Weights of a small GPT-style language model, trained from scratch on English Wikipedia.
Architecture: rotary positions, tied embeddings.
Each number is 500 + 25 x the weight over its row's rms, rounded and kept within 0 to 999. Layers, rows and columns count from 0. Numbers have three digits each. The size before them is the row's rms in percent of the matrix's.

# down: layer 8 MLP down (transposed), 1024x768, rms 0.0946, rows 990-1011, columns 480-575
# gate: layer 8 MLP gate, 1024x768, rms 0.0923, rows 991-1011, columns 480-575
# up: layer 8 MLP up, 1024x768, rms 0.0978, rows 991-1011, columns 480-575
down990 095:513478481509535518467452541482514493494529529501498534508527502500501492507477474499561525498488476481485462539522494554479493449486504561515491491467562494481506486514460514464492510482496522453492519511541520520483493474552494522491485474521480484526511487477470481463503520517514447499
gate991 100:494472487534499530514510528496498497485510575498518503537470493489467517538496497504555562491499549525529484504484499479520512481526522504475514537484501521507471512457489471486510547529552479533501534496498520490500521550495533463526468532599476454483515485536528518500466518508524457496
up991 104:548464486532518508457529440471490504506466422527522474469534479539550524448472498540494500485509481508471492478529521501513502499428476526522502503506489502527504497465504535517499502546448490466520483434483503536481490505453526500439525455502523491513532499499487509503498507482482551503
down991 107:504474488522497502447498465516504495511519471487498422482550505551516473485494524514505500534498554492484531488522457495530503513491538476490513478540462478525538535471507511492509491514479524479535481491490440538482475477484479499518466465499509503526542483478524508504482547550522506479
gate992 095:480479521506530515509481494511487491446517506510485492470506493505484495511535521491478500470509496511512521474489521480476532464522508505468485451473509513501542469507471527498508511454465481530501482534491527497458515517481490517521497468474499507526506492530482466442505489495523539455
up992 097:492505501462460496489500506501528478531502521487512536496478500472475503541489540525492485476494516498495474528504507493470465490507527469522542487503519477534468502521490458482544488549485510505465532458515495491482511494514537527507531472488538529539476453444542501478512499517524484541
down992 096:496512476516529494499489538505489500510525502497528487554491478496506510469525502509532477486520526458514494540454533543524503489482499523527474472491492513446481522534495475507532466494500502491495489512527502462439510519501488477445478547497515529494507517482500522482474465497496462505
gate993 099:525512464492541473503496482515551497476555485504545533477496458527494525493473517498481520511520528482497490473490496506549530489510475484454515495443471484506515508509492478497470511489555563487496480500511497491472498506513568467466478483492507500462513465467494501513516521454494508531
up993 100:518486508494498434463476487460497470460461525509512518503506495539525488492458526481513483517517471484506490540478492522490492515500483525545488488507498515523523498497480507498523485491464523467486500460578464500484439506512502513477524481504535525497486530543488526503483519512485493517
down993 102:508559513460509491484451484488518515450503516493464485496517507474540516458467512525489493465457492453506489557506478537495520476510487529499526509502497481483488496510511490501525494510489446452446485506523466499448500522531556505467514482494484524494487503494491496469462503497502490503
gate994 104:498527529494496543493550454519504488476531494463473495458491517518509499484508515528475484517478563486505508495479528498466508503518558481469484510519466530491517530497493545488493510498529479518513532468512519490473463467456530520507500480526470506473484499531501461534514469506527477445
up994 108:527501489496454506525527532499493495454522532468484480483488510498509512504474558477515536509443530542512530495519459486466487487541501490512453482513542485546532516522475445495519471485459498509526499500531485479496476527475543506539509537530501526530528481477473514496502470457500482472
down994 105:529471510511480497532511502484501485482493481495498526498512510461513541475510545469473498470475535503507512526514522511480486473486488497525500463504500491486507482479475495512495485468478519519455483459436505510511473509555484501529515557500500528482497487521481497538538471495536572494
gate995 098:486446508467505499496503473475498511484506515512519427457543529475492515514545444474484468531501515509517524488468492483512453544469490493472476508449507542519470498471514515500473502512490506482484521479492504514463481465512486503545515475493510479508527502509480497499492491534531499478
up995 103:479523484466535504495498485488518510477491509478516507520520496505489471538469488550523478485495491493506521506486506489528461479501475479514490506502497455514502537502543530459488485487483481508522488513530545504510486470501464476481489519527483514458483523529473489516523501520512508533
down995 105:485467509475475468477484504506436460494478522498512534517513510447507486518485514503497514483494555485500507512534509448477442471477524492458478474508520511506497488492515510502516537515512501496495487516504513480541495463486467496507457513528490473466534491474456421512536525520477470528
gate996 097:514507504507494519510533422486488488471488513476502491506516518433518475468501523501484480514527507514493597504481518508459533481487507498484481475490507564484511504509525507523534531500493509502464503486485550506461511460489521503545526498456495539528493493481497536532511476517488466526
up996 100:505499505479496517529503507489550499526482478516494499526479511515456490495508493485525500466469502497535492481483541529527474492496540483519460500487480495506501514485495479472463541512500484491488494543512475514460457492461500525520481450519494541515486518482480498497425498492469511489
down996 103:501477456494484507495491533539486513511476485533534489490506499548510512510459475526449511484473463480529506513508505519522508489483519492485484492508520486519533510485516513459489483495522475478530510512517485456536529504539539511494471486527527528494505458478542511523511504539501492516
gate997 102:501478480527494480558506479545502460502526477536478529478487519507548472491488522521501489455452484498505462487475502503552494532496504513516496513453460490551506486487507508531514536450523532521514525464502493498511505527492488498464475481521471494493496497493495509533474518494475484501
up997 101:478492520488537511559527545520510503501418495471509526524511484476505495539504528506525444493483454506472463471487525451504503522522490561483493504486488530498519466495533474493562526487486494523492522539520503451512477519533490506476513490489516502493457507514515484482481523485513493446
down997 098:499534538473497505523505485525500464518521519472498536480513490516493461529528500515499523486474482537488448497497497453501474486499536464472507503554531436478464486514544497479517512508488536484497490486488514488491556538478498523489482530522475555495524461546452503513489486479512483441
gate998 098:466481499544518501517520495541464466474508449506490503488501493505475539510516497482471535533505538497510478535467542539470521546494549530509470472516518459504495503513497506548494491504516506548557518509502500534521527467478441494490495470517564524464520434470558481502489436534495538491
up998 099:496521491523533460512490481549478492478529477460499494500500501524502467538498476505460526535502496478455490448481501529479527524483549502473502493488483484439464486501473487500469496520491455514488500521489472516537542512546488467478525508503517518542470496465506532497533501525504462530
down998 098:451512492531469476511539482541500503466492504504478505475456506454501463497515484470486489531505523519486436478494491481489472485444511502456506465469482486520517520528486505503504511496466455528503492496489545500504462500483510517488475494487467445503486510525474491449542476504495460453
gate999 101:500492460549478488522494518489511485476495501562527477492472483496483575487438522487530533524462507526489488527507507464504499472502505518448460479534495488471472567521550505512505489478501484524522532483503588493514505508510502499491493509517475524514488513496495490521479500471478497473
up999 106:498474474445505464490463487507566517485485531501489504482521513519526474552536528530505504500480485473502573469502478507452493522550490450495476542486524525520488504436501520479508464498487541548506519462489559478524520515530496494532495493488472441494480496510497496480497531548507495465
down999 106:512469489509511533513526495471513492494531524479493474517498494501509512496493485506520503540526508480508522513512498484481462477504461497515568532467482529514516497489485491488540501505506542508487483546469497488529518520500517579529486486488508461518504526483462584496483490484499546477
gate1000 099:505505488468483474478512495468474549524541492486493474552493485463502512490562453562531470537499512502560525501470466502531536498473478513521534503509515538545499515539520479526477489485523497539497518493490491534504502504496555514551493466477489502526469475486529513496483526473477501515
up1000 100:505482461496486525475502525487486507503512475478512525504482473480521541508506507482482545463511550496499530521504491521465539527517478478518496494497525538460519511518512521542545539539527470530506474521483506499541471480504518517504527476511486519474506477516512493459493469517453528506
down1000 093:534533524535456500467525498480509479519523528491514509491476519461468503520483515483455511489506503514514562468502523489494526495538450482565469539520504518533474503509528513475509492525507504477449482565502516479473515518505508493508518521545499472502542491472470551500488523479512537508
gate1001 092:431512510518523510548507495500457447505503499552509531465497449519514537519505509500540477503517528481471529514454492503498502513453518536498530476508493486525487508468506502501501492483488509499484496510489499506491528543446484497513495487483493470486487482476522544461571467531537550481
up1001 098:554487487471517491499488536505494487514501512451491443499476489494494519527504468499507474469475514488536496450485460481471496501501489542503545519470510512526482466550463497479509475498519486459520459521489476486520523478551528500496493473477492482541495504491496431509533511552470469466
down1001 100:510519502500491527467470549494570524492504451512503519495508533513514480476462528518501471447476495509530506493501495549528498544537491522451516477505481483546509505498476545494516468522477553509504488536515494515480490447520501515480507471526513452531498528453478507492522481500515480495
gate1002 096:509493546501502535531532508469473497483496510507541490468493546514546535526563499517489488522491484530511514520488489499500482483507526539513453511509525515517482508503509498507465454520523464506456467515507510506503531502525512493472501524542480504511443499514499463488528528487481507479
up1002 098:503522506488513486542489538465528502525462471514521526520494494487490454512481532539471511474485509521448556521496476506478436525553492469497499518469475496545520501504470484513464526503454536547504533523524498495493505531498462489517507518540465494458507489487478542513487460511475529491
down1002 097:475535509494510483500486490442444507513468498479499565483524501520547516513497471499464490559499501520512515462481457502467483469522532518519515496531505450496510478478520498482474503483521496488492504478524449473506487505498514513516510522518501452477474492507481482517481504461508503493
gate1003 096:491497505515493451484508502481475482473518505522475519475492515461483487530505468457519491519538458519504507499473476508471450492469473506511524470549502503542514443440493536465476470463472532507513501475513491525498468491520538464545502476466482482508495485495488550453486500470500494532
up1003 097:448484474463489433495481515451525487464498508510494512484499498450521488524491526508528459515557458461477463445494498544479490527463519449487483478527481509514514516505493503448499511492503511475516488550522512507476501466525495500512516489532518473508520451512471503483491482538516481489
down1003 101:463471520450508470510497509485514498525503478507492541498503503429486494503481503462526461473553513468472504541557512481552497520507504480506515467491526502549524487502542503473503475488511530477541539500528510423452497465490495516501505517496490459505525498476492528488483502520482478506
gate1004 099:491482512528514425493466472467504556509464520506481497480554510443507501511470503483461478509553539511497517522492452540483453529473511461472569508512483517544477488464497494531548511482486468494540472494496514545468500489537507485475510545496510494527519506527486489522503512498482456501
up1004 100:512479432462499514488482516563505491510560498505467499512521487515506504469474502489438491527513525482510501475509570456533530500478470517528483522474494473498491483544486509493530515503497487481469514491489535461515488532512467511459529449448492469467497485470494504509539487503506535468
down1004 103:527504527530524549528470490488474472536525509476517512479442534517503492487548507446499474491520507505510472530517490496553485472493483511533495523488467512529522490513525509506519512455498507504445503482507550498477499480521436510498504464481541497507483492483487464478528493510493505483
gate1005 099:486463495497552538494508511505514494495510499539456524542486531498484467436469554486532500496520474508541502462531476499479514504480484506514504488493477501511455511469508488437545519512464527501498515455461465536483520530512495532479485508569474511504472532505507503485525504495513504500
up1005 100:530485541518475536515501539491462484522509504495483484527469518494497516460473487455511497514529508497470482529526510489519499476505509554512495513514515479521501519513509478471508553505489460534504502492498480539575520509468495521478516529530464493556522532525496504546503532486482551467
down1005 103:468480510530465485495467523551474529509533506504476498508500530502518522500498524536505472475447479497544509489479507502499488526490488459480499506505498525498479532475535475458540506504510521502502494532546475502495510504484527490470504511520485547502464458568478518504504492503518506488
gate1006 099:493498483517455514538509528506526498528522487494532520485491523475512528531483504475479479531526486510514472465494477535490515532511494457564522501497547475523481522506503525469473480520504476513526502461508533517503498523500494462522499471516505464515494466489508507488436536472504569492
up1006 100:482505489537551499496531457484527487511483449551499483493519490514489469504516484468509479509484479528527489459505514540530530537494506513536508498484508522517478515524525505470488492508533518488533528509510560492493508482499504529510555519514479532487470543509493525494458524483478493509
down1006 101:537499505539488499544503527532498510507527467555528556528485537523498522493480522480489518507543516513486480531513477594514468471465476510517494497497527473491520473492472489536495498522510519480508499502477472491526495470527491539473475537513499531527501508511510493514539520458476500520
gate1007 103:510511524508510497446498517461494456503512466506531511489501525528501492530561488533503493526524528546523502502507469495526509479461489508479496495461497528478506515487505508515537491481537460500507523537466505532449470502528534518490531511517475466471506486524537531503485492502494522508
up1007 102:525504482496532538453489472483493516459483457508563518496523539488513476521512449507544516517459468531500511516511515496447505486519502507539510523475529495522551506523540496507484487529559509502503518505491503487521501565483499530480542507512469489468498511482507498493509468518517513508
down1007 099:515468526523528538485532469514508485522544516525468525502485480484543471493476453475490537500464471530492516494461498477505487474507486492536557501474488517525496486516534527486451514485521522516505535542462524514453510555515474505570492499492513554507525522501510503521480481476519416499
gate1008 099:505438502481524537533471537475479483510472469496527510499457484516500495511490479521512528524552504535532494518504491545460496496521517508492492486513482517488494502498522514475472509494476494529472551494501495520484479508479533512502517476527467502504506499450453526494526495446529487533
up1008 099:514502499502471534493474516479483503488435504499475499500531533470527440516500493459481484519553512544557478487477541488477467506505530497505502464463505503483502502490495538442510453509491499520487475515507535521500524503475474487489476502469532520526482545489475527512469516477518503525
down1008 097:486510461485529512472524468482524494493515441491528475523540494525473506467502475476481531481459494486543491496516507516466533484551459481484497462538503487520457483527493521484463464531536510530490541522502530474477529526486519503490498508521432516474523503550476502502505524467508506514
gate1009 099:496465533486532490501519492512461494501501535484522481526482509476553489506525487474502503515502505536452459474477484460503425489497462507458482488525502507478527492485548498500474512535508533467521484501472488491507494482486504499491508516505505481481471530546505479487498478518495509551
up1009 103:513503498491487526505506548533514537495510520505479518500465506530480501505489549516529526478475501496531524507502518513502546479511524520530539485508493514487505491444462498535525475495447499511468495477519547529470521507533469494497522509458496540505540468433524506493510483484488478480
down1009 101:467502520525516472510468537494468518507490519572486560534470560514478496512466503495550494495510456497568520510511474511517566547484464524520519445480480468512495485458490478500525457492490454519494484478509510501476513509511493530514517463476509518520504501533504482512541511456512523526
gate1010 098:477531439488488498479483492521481514488507518485492478490492461507467533508492486536466445501486485469517516511510525521491462466474507517508479523475502534515508499540481504496517529527491518489519426521530503503476487475514472528549494504495501506456510510496443509544510483487466497415
up1010 102:519517527542494496462487525560484496491515506514479478481512460527498459521536511515529483537488521472514500504482497480474500530482520476517494487508506512504462511523491465513525528492519455484498483532496491472569555484509521486524516500492515534423505538479460526473497525519522496523
down1010 106:572532480502486477501521496500507495458457510521513508533468532449520498540521482543476550456504497469491525509558497519486445550483534502489520484495481501463493477488488474475513521532531470532541481406462461475485499493504510530546508463519501502523513479481533514500527494489524507477
gate1011 100:496525502504503479552489519479511527479481471512506443491508464481468452490531527505515495531500517465481485520491505499510541456494493504469521448506490523476486570498482463516539529471539455458492525503489478495490486511447462503504526479501507451498499505496520471505478494504509550546
up1011 094:536432472510510473506536491520539517487516467515526496524487501484522496489478490528481471514527505542525560494503479511518505506514498483571501510499481507486554504470511507524499503495510443489541493549467503441520529499473501537511482498521497509520477453504513478491504491483540458499
down1011 100:508462479486488515481469503506489501481488503481529481430480476524485518452490465536521509496523499536493487503465551451525507497515484516499550498489481479541571509522508544504526508513491550516504498485519491497523490511476516509501495542442515542483518504531516519498505486520497526508